{
  "n_layer": 9,
  "n_kv_head": 1,
  "init_std_down": 0.0,
  "optimizer": "muon_variant",
  "beta1": 0.93,
  "lr_head": 0.0152,
  "grad_clip": 0.5,
  "seq_len": 1024,
  "doc_mask": true
}
Each number is 128 + 32 x the weight over its row's rms, rounded and kept within 0 to 255. Layers, rows and columns count from 0. The size above them is the row's rms in percent of the matrix's.

# layer 4 MLP down (transposed), 1792x448, rms 0.0154, rows 123-129, columns 320-383
size [ 83 102 117 103 115  89 105]
[[133 143 107 133 152 188 168  80 155 107 114 161 150  80  95 147 129  77 147 148 142 137 102 135 111 124 145 101 158 146 119 165 123 137 121 109 128 137 150 169 121  95 152 125 161 108 108 179 129 159 143 127 182 139 134 102 118 138 105  77 155 154 104 175]
 [140 135 194  65 138 152 110 130 114 160  89  90  93 128 135 127 162 127 107  99 129 105 163 168 172 150 110 124 144 125 148 154 196 144 104 120  63 113 143  81 126 151 114 153 119 131 154 116 140 176 191  81 157 110 151 128 122 145  96 139  98 124 106 114]
 [147 121 148  75 193 183  51 133 127 180 143 104 129 172 110 130 117 134 157 130 126 124 136 147 162  70  82 151  85 111 147 130 102 149  93 158  45  97 151  81 138 145 151 128 132 182 165 154 124  55 121  62 158 203 117 135 156 105 159 127 174  91 187 119]
 [153  94  96  64 127  76 111 212 128  43  95  57  60 116 169 144 165  87 110  79 137 147 150 118 140 106 179 133 166 179 115 111 141 145 116 129  52 128 159  88 117 150 175 178 156 135  53  97  71  98 122 120  70 137 113 122 106 123 136 141 124 154 187 115]
 [119 185 177 173 125 138 101 134  81  97 137 103 126 145  90  70 114 202 151 161 121 124 114 140 132 176 137 125 153 106 108 151 105 114 149 175 146  96 132 154 171  99 118 118 143 126  89 126 138 150 154 116 100  71 169 119  93 103 158 124 172 141 102  87]
 [155 123 169 124 101 124 137 159 119 110 132 116  90 129 185 110 120  83 132 200 132 119  87 152 167 145 165 123 172  76 121 119 103 119  98 141 115  80 118 144 125 143 168 152 120 141  97 152 175 142 170 143 135 139 151 157 105 129 141 119 131  63 101 140]
 [101 128  72 166 128 158 103 138 132 131 152  95 128 118 121 125 149 111 171 119  89 153  95  59 134 132 203  95 122 202 142 118 170 150 111 110 118 199 149 143  58 153 108 160 109 131 162 165 110 153 173 158 104 113 124 122 134 110 111 140 203 163 177 140]]
# layer 4 MLP gate, 1792x448, rms 0.027, rows 124-130, columns 320-383
size [106 106  93 101  95 101 102]
[[132 139 141 139   0 123 127 137 100 141 142 122 114 132 123  99  75 113 111  91 114 108 107  76 159  96  93 128 156 134 137 100  99  91  63 185 122 146 137 129 177 103 115 139 106 136 126  94 126 112 186 133 137  80 118 103 187 122 120 118 137 151 155  81]
 [ 81 150  81 195 100 133 154 100 137 140 104 183  90 106 138 182 172 146  98  82 185 139  97 154 102 122  80  95 125 136 160 114 140 173 158 111 163 129 103 152 118 153 136 146 159  69 193  75 154  73  89  79 118 123  77 119  88 120  92 133 113 138 129 145]
 [111  96 137 146 128 123  72 175 116 111  96 116 144  82 101 210 101 121 147 177 103  96 195 129 110  68  94 147 154 110  76 134  52 124  79 147 123 140 135 110  64 165 132 198 152  90 159 111 160 156 174 157 175 144 143  82 104 158 159 124 165 116 144 185]
 [111 159 151 110  88 138 182 168 127 126 107  97 166 152 135 173 108 149 113  77 101  73 108 189 144 139 144 118 107 146 103 153 144 131  98 135 127 141 105 185 162 117 131 186 103 134 126 111 114 145 191 115 129 134  83 171  84 134  98 184 183 146  80  81]
 [ 88  91 118 123 132 148 143 193 134 174 148 117 121 148 174  49 121 129  81 142 169 143  78 114 177  89 144 115 171 110 105 117 133 132 132 118  84  89 128 108 187  89  97 187 172 119 123 145 125 122 127 133 168  61 112 140  86  99 129 109 135 143 102 134]
 [133 118 110  51  90 108 135 112 122  94 120 129 147 152 154 170 183 126 123  76 113 188  81 126 142 117 102 108  99 126  46 153  78 130 123  86 175 110 126  82 107 139 125 200 127 138 195 130  91 132 121 134  96 142 208 114 105 112 106 103 131 140 144 124]
 [157  79  98 106 226 133 176 155 135 163  80 112 135  68 121 139 115 128  73 124 147  49 190 145 135 110 119 162 117 145 123 112 141  71  97 171 145 184 161 116 144  95  87 164 110 141 126  77 142  92  99 102 141 109  87 138 132  73  79 122 180 148 177 111]]
# layer 4 MLP up, 1792x448, rms 0.026, rows 124-130, columns 320-383
size [106 103  95 100 103  93  94]
[[118 118 173  85  90  94  87 138  78 110 147 193  69 129 131 103 120 134 124 130 117  85 137 134 115  95  95 115 111 158 117 106  86 126 124 154 116 173 159 135 123  70 141 111 141 128 159 159 109 151 143 151 138  58 114 100 150 155 153 133 132 160 201  89]
 [117 171 111 162 106 135 109 170 140 171 119 169 114  40 173 137 138 124  78 101 118 134 153 204 151 124 122 108 135 138 157  70 133 174 128 146 128 114 105 124  84 112 115 154 136 103 192 114  94 126  87 119 104 116 165 143 119  90  85  99  93 118 110 139]
 [107 143  94 137  84 156 125 186 164 136 127 137 182 108 153  97 108 106 181 115 149 102 134 145 118 207 104 156 104 135 153 124  86 213 112  58 142 141 141 169 161  83  74 111 152  69 172 151 166 112  86 117 153 131  45 115 126  77 182 122 150 110 153 135]
 [112 139 187 137 155  99 172 147 136 146   5 104 125 102 110  68 150 100 102  84 122 177 150 144  75 124 108 140  63  97 123  80 124  90 163 122 110 101 101 149 126 122 158 132 113 100 197 134  98 113 145 167 125 122 131 167 146 131 119 140 112 127 109 136]
 [126 135  89 108  84 181 136  98 134  91 115 138  85 125 103 177  88  75 191 135 144  66 173 128 133 130 169 120 113 101 114 165  95 130 102 112 156 175 109  93 137 192 108 131 100 146 137 119 123 111 135 118 123 146 114 100 145 165 116 117 121 105 179  93]
 [111 176 106 161 182 110  96  60 169 126 101 167 141 115 184 166 152 114 132  90 125  88 156 152 103  93 131 135 127 118 107 146 103 122  88 188 103 121  90 150 211  82 149 128 119 123  91  98 161 151 153 147 121  78  83 177 137 153 191 137 107  86 103 123]
 [122  94 137 154 146 166 115 131 146 147  93 155  75 162 109  91 181 139  47 139 172 158 130 111 145 162 131 162  77 149 152 114 114 192 119  96 163 194 166 142 136  71 108 130  91 117 141 109  83  68 135 119 139 149 119 109 188 124 114 172 160 104 178 118]]